python train.py --n_layer=12 --d_model=384 --n_head=6 --n_kv_head=6 --head_dim=64 --d_mlp=1536 --vocab_size=2048 --activation="tanh_gelu" --norm="layernorm" --norm_place="pre" --norm_eps=1e-05 --positions="rope" --rope_base=10000.0 --rope_fraction=0.5 --qk_norm=false --attn_scale=0.125 --bias="all" --tie_embeddings=false --parallel_block=true --init="orth" --init_std_qkv=0.0252 --init_std_o=0.0252 --init_std_up=0.0252 --init_std_down=0.0126 --optimizer="muon_variant" --lr=0.00678 --lr_mult_qkv=0.5 --lr_mult_down=1.5 --beta1=0.95 --lr_head=0.00719 --grad_clip=0.5 --warmup_steps=200 --schedule="wsd" --decay_fraction=1.0 --decay_shape="square" --final_lr_fraction=0.02 --batch_tokens=131072 --seq_len=512 --doc_mask=true --train_tokens=564000000 --steps=4303 --dataset="wikipedia_en"
Each number is 500 + 25 x the weight over its row's rms, rounded and kept within 0 to 999. Layers, rows and columns count from 0. Numbers have three digits each. The size before them is the row's rms in percent of the matrix's.

# layer 3 attention output (transposed), 384x384, rms 0.0693, rows 224-255, columns 64-127
106:489524531532527488502443471497491547511532502521477487515477486494540494494508520493466437484520499537536493511476509507491545550543516515494507533514485496480523463523520472503466537508432523
096:472510500550513483505504477447498465493483508466487485498539496457518505507519541479435505497500516495538505522483520506483508455500516500458542497518536471492504537549497492485504516509520485
094:493518500511493539491470487515522524453449502523512499513513503495508507507523479450502493501505501471483486502579515488462483526458527501533519529516538486472488513488483550492525493497533485
103:426497511504514499524519517540493492492500486548518520543474462420485512506469513513511495520513478481560476472499495518524491510472467510503482529493496473539530497514481484489490509492492477
096:492518514512485485513519498505496524475507495500501525475497488506468507538519483463473494496508486460503557537501476483534486544523488491513481477505474491518504463484493523541497517516494445
097:500514470482512493515479516493526479500498453454450492498494511445506524465520473526460547471494518476490510515476520544499533526532504513482504516510497454476506545480486503504510504525469548
098:518480496487548509533520531523447472493499504512546530527476505544473491536545505458490518543475498468500548514485479513520463453485486492545510547490485524513454500507472521527524499445469508
103:518496505525519498464484519518494526516527520509503521492473495428477491488509469513525484543506474508483531483491501498513523520502530563501501592486536519526506488489492439479500518485551510
095:501501486486470490515523512522503460454537516517516509512507527503516483471510477498546468477438528507498504495534497501516504484510481499490502503496496467513490515497484484474506480518526517
100:503582496534500543480490493544498517485470464518422503458512495497511467495491534471519492457448502498497537501476456485447535507516466493469478437510543516533534493502486526461521495474465513
104:537499500493466505441526492468476498501459501513515517539479509504494498477459512489518467528474507472524512470518486438469556506540507464507496544482479501519514524517524485505509500532474492
099:430514488486537494514505513547455514490494446474514493496495484494433468484514530536497523515496527456515457492497495485495561475468481495560509536509470510444530519568516496504546467523501468
107:479473491488484488513453489533443486454520498500483505527527500518535462511508513512446533453530494494527494509505488510519483497512455561529485497507521508483529501508423531486497481517477491
099:504444483509550528476563498474481489494500493523480502473467499515470501469536482503495507502551469504464496456481558489512461516494510469524546490440485478506552515465518485485511464526497539
102:484519467509493471487514516488520513444525495479486468537472477489522489491470493539509522500478498489505525491476484489481481468487491520514529521514500541513485470533491500499512485492484467
096:517472511493532493466478503494506545487493487474499540513496481489519490471487462456514487523466470481515496502459498528464505471521508493498545502468476463543475527483538550541503520481489508
103:498476461489515503499499502509521471506525508507555501486479568519540510489496509513469502525475453475510486513466483525493498494491476503496484541485474538556492512488495491569550454504547503
100:499470516478553514473507501477498504489529500553522508479499504518510496481540518488517493505517487499503460542505509477478486494456486543482481508482474454500542472516566465539472470506465507
104:460524485526483488511522505468534454497522519516520494481490521516509469475460513490464482464483495519490473480466512482522494497488553518536440494528462485492505475492474525524501542474514471
101:510505481480514513496501517524523513493502471506536494473488521516481498506523499482455495459464491493485516466502532507555515522508504481506486518481530500452479484451550531497483494487476564
103:494546489506527522490542535493507509487524513514529509479489541501543535504522482505491448511482473480499505540494513528502502517478492517514541488505517519502483534485496533486498491459505567
097:498488496463500506481459514478540517460469515491474484457486512487523484475475538497526509553552464531503505498509462498545501516557492479493465532519508487544501473534507548510529466478529513
099:511489515483493527481528500490526479483527497453505531516493508495524480488505511521460482513544464476506560465523513479493487493509482489557523468522496425514545519520488483474434489481508496
103:504513492543514533523482492537513499504481490502533542528472513496508492503508481515513490541523483527479497485518494476488492489503483514504482464508476547524477524495494464492504483491490495
097:495479505536540491513466457516538497493475493537469483539554486497498469498514510533529520461449510536500526491479486480518514521501483480531520506488482496469488542530515524494512517504468491
104:522527503527520499530492551522502490483505510472450487505470500537506490488497459499533513497492532516474533531471496499499531514526484533484487469493509512489479496472456511510496460505536453
095:527480469481473522530456476515513513490573470518488534506488519486482492476512482522517492494539523485496500498514475513516500482505486534512509477545488472551503480532495482453515475508446509
103:498504519488476476488483529446490491481497463493503507497500532518511480451496486511445515502531518519473493508492499482499466490489513469523527507462525491494500486526485545470471504506542517
101:490537466474475496492482506518513524524507522477478523482513481530523504490461500521484532501550455507511559507570488536524519521442494505488515527439507473526465502474497544504495497549493516
103:468514502520533461498535479475509509492486508491520484509480475495523451528507502497473504489512492526482509560515525466507478533524515510497557463493494510490525538561482439480516511533490496
106:507516510510507504480500524523529515492523547423495477451472494429501513509525498492503463506515503531521504484492466549518505487538506488470504486474515483536478504499487517506511460537522479
106:517496515493473462509538530498472579516486494468523525516455492491516516520509517519475534518521514518501477491468527546497463502529487530501481467489526544558495491482541470500482528542483462
# layer 3 attention value, 384x384, rms 0.046, rows 225-255, columns 64-127
095:455463490514499512474490499523488532524491480419534512468480514552515514495470493467502497500483513532480506479513446487497511504470522552464515455488471506494483483453529514519482511493504446
101:516520515498491497505477522513515476526528470507532546505480451509494471454498524496481521491487516527537489518514482483514496545465517507527465516539504474498517510478501525499491494531530500
108:506480508495505572501515527467526514534476526519516529492509508513489484534499480507468498508565500496509507482522525470535451544468466528536483497527502502489514457470470518499474476502554532
093:512540509463510497505510490525430523493526545486486475509510481479504488521516521461497526521517551486522487495549518524523535509514486532530495500521525514492511487502513439510470554477497500
099:492494472493518498541447538494518526502484523522518536553471535516491510504502485500517531499487534518496514475488472469519481520487499487462484501494490478472494481497452521478509476473525507
100:475540490504463502453521527477451475496503485478487505518483553483466494508502462487531497470470513496509513498476483512467470491500511509465452537509451538508524518487462555483541557538519508
112:509532516532505445513491471493488541493484492507487491476461486439503495513498491512517482563494472472494534470479511488516539550494471547536495524492456501513451489539514460482503537570522511
097:531528518533544518546516486480491495520486520498524544484519523526499483519445517510526471498522506453546522472515504495499455517476501487506521476506508516526466514502477482495470471459480430
103:535485475514542522466524524542530522486515498539505484513463559518497489452502490482515477510495517524495517434489460457512529477532481451477533490505480454472492502500462545509536507498470523
111:537467524515505492520497532507490510537532470538493507538494486527483493468485486504515507487492493491500542478517516490475506474534485489460498456470527579472555480484487483494472530493512536
103:483490488490498494479489487490508518497472504495503518505477473537509490533494471525516515541458550509475475532477491522495521513512496511506498490477495514509516465560487502528458492504537551
112:482527524493541558497496503519490495500514512514514537515526515546578522500473522517472499463538522533530521447506486532511468500534494515496491488517499473521548493510472548454494493497507522
101:511503505493496502505521535490495499479549492505514479547505495552520518482511476501503500509502526511467466495482518479510493474514480489497500491508486502533521521553447505486462517524521471
106:507487480477504505465495531496489455507557494529501511527519498477510497520493479470474476485516543498514504539464464534492478475527517524512491472519523511491526488498506552493501533486518506
099:520513502485430498524509513507485497486504522531530524474517480499531460531504513532481479500457509533550510495502470501491515538529505484501530489529510521483508501514553524499455525509538500
104:523479523470505501499465476454491524489517512547529505570522439468522482482472462538502474492525512518494496484496496498492498481459498478513507519528497534551528515517523483563503477501508486
102:464513488469489457552435479462521494489507464559480455521519500499494510472517510491481452489517514492467519486490495469548483485488491548507494535484486536516493542509473471481498472519504520
106:484490451551469476483523557506567488502550491481485540532499456484527482478492468476519449466505527496473492502476501537498500495498549525473504530505531468495511521536494533466489540493454503
100:535497498503512470551465486479495493519514502493479485535533476480515505534452496476524489449518493498477529486519514509466516487454491508461482523510517501482521505482473499507446493497512506
105:514545452502474499490492495497483451477519497479520503471524510515520515483471473472543463510484497475527467500488522510509479563431485500527517518493472495539512490564477503538456543507489504
093:531507478519486514544489488566520477515463536531461527520493528482494522497510506545511520484482509532544495446430517519515544509516477507487524465488477504538437497517499484476466473530468530
101:487458485531499528516539475520495510532474507542510491518493544467517505516512480505493516476507494491475474485504486465497533524469511533503488457476466450480443479466465501457471507511518519
107:526514542491483520509547486501521520501527499480491452511520493468503534472478462530488480509523499487544476500534537542513492473498492492478532479493506542490491552528538471448445518508488499
097:517517486460556537498487529515500524535472533512485492465543456506542469531490508511484500502560505541472513468484526481514503470504472496526518507502485493486518479495518496506488505524493512
103:444492510477494479488519533512517483530481471509512486524506528480512493459486495513482493544505549501544503513476543510477470483505501478502506532498537466449504525501516479522515528478478510
095:469462472466509495482429524501517458481501503538459500522480501481506505489537507460536525481563538505494528432471507482502515530497451498470525518532486501521514507525486482544489462510517520
109:517442537535498505495531474498484510480500461508490527530506495504522499503487510525519511468467527531562515503480464491465474521518507466518531480499510462514487480476517451443527456548481493
100:506536524492467536465510484503490498509491525469515505484501498464501499463500540554500526493499506495516503526501510484489501501521450496533514504525493576523461478585506480509504509511465487
106:476491474471501468516504517547502518505481516483482472512451483556496490497484486505542468504479476521477464526508503490536490534484531449530449502526512520505499494502505549527507544494498474
106:551516502474543498509494513468501497512535483494507507518470507448481487474497471503524476495495450493507484495493498530489502462526497502474520494526497512531479471493518520444493468493512502
103:500504494515465490480531516472526477481537515485461488490505529505507493497540511450483514489545496458461521530532518485502502519474523469487479511489565498505505466471523504522521495526458494
# layer 3 attention query, 384x384, rms 0.0369, rows 256-274, columns 64-127
127:512514491447532505520503504501475486503518503525493516511505482486459472520505499501470499473452535535516501497495502538456465505510437486521473511538501510510519477476537485486520480470484527
103:487530520498491470485545502451477519488504514478503521492491555524489478494540488456471490496502503535536467477491473492493507489498474503479526496452486514519527492480525541473495423502473504
100:505521492523537526505509481550554464505498540495505535475497493494476537475467506492520512469512474521471531488521542504465480507464544514542526557535485554517532491451479508515541534505537528
100:537512502512482477531548500482532545510508487488497501480514487504533507529503482503508553534496511511492510517486535497476491528513506486430502502483545494448462501542525463463476553508515551
105:514484480503522472538481491493509459458478486499501508477495514505488510505470481505509503517510490505493509488504555470470523487526487435508563507525494508462519472505512483496469508456527516
097:491518488523495522513460500501495522509535469472508531517505451535503529482511521501502462503523483471465531492529437473520510513465534537520488478512505487498499482532505490477432486512537525
097:494489476497474491500508528493487501545480535483489491536517462471488495552512483483511534455466493499519518483552498459516493498487454554493518481550541523502510487466485488515479497525534524
097:509518476492490496454519535490498517477486513524502472494468497492519510479499533525473506503471500474469498448487516519492499531474544537506493553501518528512498537546518477465553476507475543
105:470510514501470530509541505506505482528478511476534521493474513446544503501518503523502550496519476525542470460500556515530545533529495473441482484504539509506461489496478502460503511480514505
097:528490521464499498525461501509506557513537497555538477481519526504517537470469482534485511510454458466504503463476494519544473479507488497469499490536461507507510572507550528510515482484489489
114:493530488529468524498465510518515536511537452510476492457447510492483506507526527500529496533478499516504476490480551531481462500506456484523510533504496490478461522554466492481495521470513483
106:525488519521493514501469459495481512484479548489475478511490559536545514498464471458495499509483458544495566494469514470499480536499534469499514471483534512479505488536552464471441548533539531
109:489503484513480518454544524504497515522482478513493465519502435458513516478496477507525492520501471514524540463485474498511493453506514491502494505490471482487477509514499483543526481522502468
105:489519483458491510481487503491468482465519522497481512552504479506523495530479464487472509494473519481512469509509524541553472509471449487550505483509484502483497481539531514455543488509514488
109:478511525519496488530499521500463476462518469499474492533498507524524483479512472513488435492535438489503495504454543501551464457508500510471523537525462481483503499517480515488533494495512494
106:497501476539509492488517480519551496526533531548475526542479499513504509512531502516427501512527475459490479504441486501513532522484465487510498441478505503476513497488514510498513475526500524
113:461486521516466520513517515469512469503480496503459492519515496506510493522502541556484513517505523462514490509476525561464537481468488506507492510543521525519498481500545463505539470515495457
104:481515509467506479526477497518447474518515507500467503478470438496513491427504459577458531486526508503479446503509498465517497477523476536527503506520449478501492488553483492532524493514487525
112:495471514564509480481527526459522496514483483478494531515509525455571512470487491466483476507545515489505534468478513477487539518540497483474506515493477519505455496487467532493521542491518549
# layer 3 attention key, 384x384, rms 0.037, rows 256-273, columns 64-127
088:527520477542471522479500522474494506509452462493509479518489514522543504484460497532454498506465536515533498482489472491483447454485514525487473521535529486500452468505507457530481513454524537
113:510512512462492508473476541493527511459500442499528495501493485553498509525474527509508502509434499476551548462434507533527497489483520513495453487514486476544529502481494497587449482495473504
107:508472460478507526478498512487513523509462460518529520525508487533491507497510532468468450496513507525555491483480477494503497534508480513513496489461513466490527478478485532511525468494497503
106:509442520525521499490520515521552478515468508483512478462525502494546507496492520481483469464486445503515505512511470503493513458480518517475492524571479516507496453476487510549463459506498519
111:500503484492482501485499476478496531464504522507495491458472527509471513520502487524519495510549497505530442523464464492502502480511501540414532500494545458504538476553450501504482459495545489
098:490507537481544494480472540507516473496502476497524484511493530508464427510505553518527493473484501472473491519535476485497573480571490511525501497473500472498466520496520494502518540502533541
098:541500493525506521516508480520523491511502479485502544478502465488503467504511498493502460518516522460467503503579490536488485473509449501517507484474504474528478516519516499474474483479549508
105:480468484501532478497528493495523518488527511496501512491524498510503530483466536514477486547490517521501470504507503451524544505501483490522470503479499504455504485525544520546549509470506539
109:493512497519516473424476510471468529486526441549515515512502481499508492505506527499519513524483462541480495515513455489530539495465488500469500524502483481521538509582452495499473491478511463
109:516554516494541516516481517500506445485486517498493487501520471509494490551520532519507512496517465519517517455503450462507517477496498454450481511516482488497538474516509486508474485500457525
116:429512497504527515498516569489523510499488499510505502468505500479528537486506510499509498507510464519521446491451512481522521496510507517488525455446490507508508473477545497501515523516508491
112:480545491460474538510496491535475535491524504463505523482516502539463519525548495488513509538481491508512490513475523468535519533527444500481516522490534505513496507472438497489556551498473450
116:475488511480490511468515543494454484492531514522491518529493529513528485491513494467530554518484507546503490478508489494537472518484502491472473501454520498521500500479492534451494532484491499
106:533477434488541503499509467445532537487508492527483468517490519473536513516482513489505492492499554478490504567488459499516523463501481492489481515480475535522424558481474476479475475483469512
109:479508476530533507537566496491547485527514522536466493459488519519505492486478515474474479522470484519514508494521490507512512480515507505518545490462491484516443516453509454471505474490508499
109:508477495517537504502452504506506531498503476527498478512542532511488537504483494498487479477511508478467492495522525509483465499451500458521502514518454553488477479519503514440456484470512516
118:505505489513501510506457522500465506457470527462504499468509486509451513512488523481492523536517510493463474526541497462469528484464454482513495491493493487496479549509512544533531468543517508
106:543496488473501521518504484435521491495473469505501524509468507531461493519484449456518506481506511500489512473495483544523446513491486489512466518481518505441516542486509498441448492493475436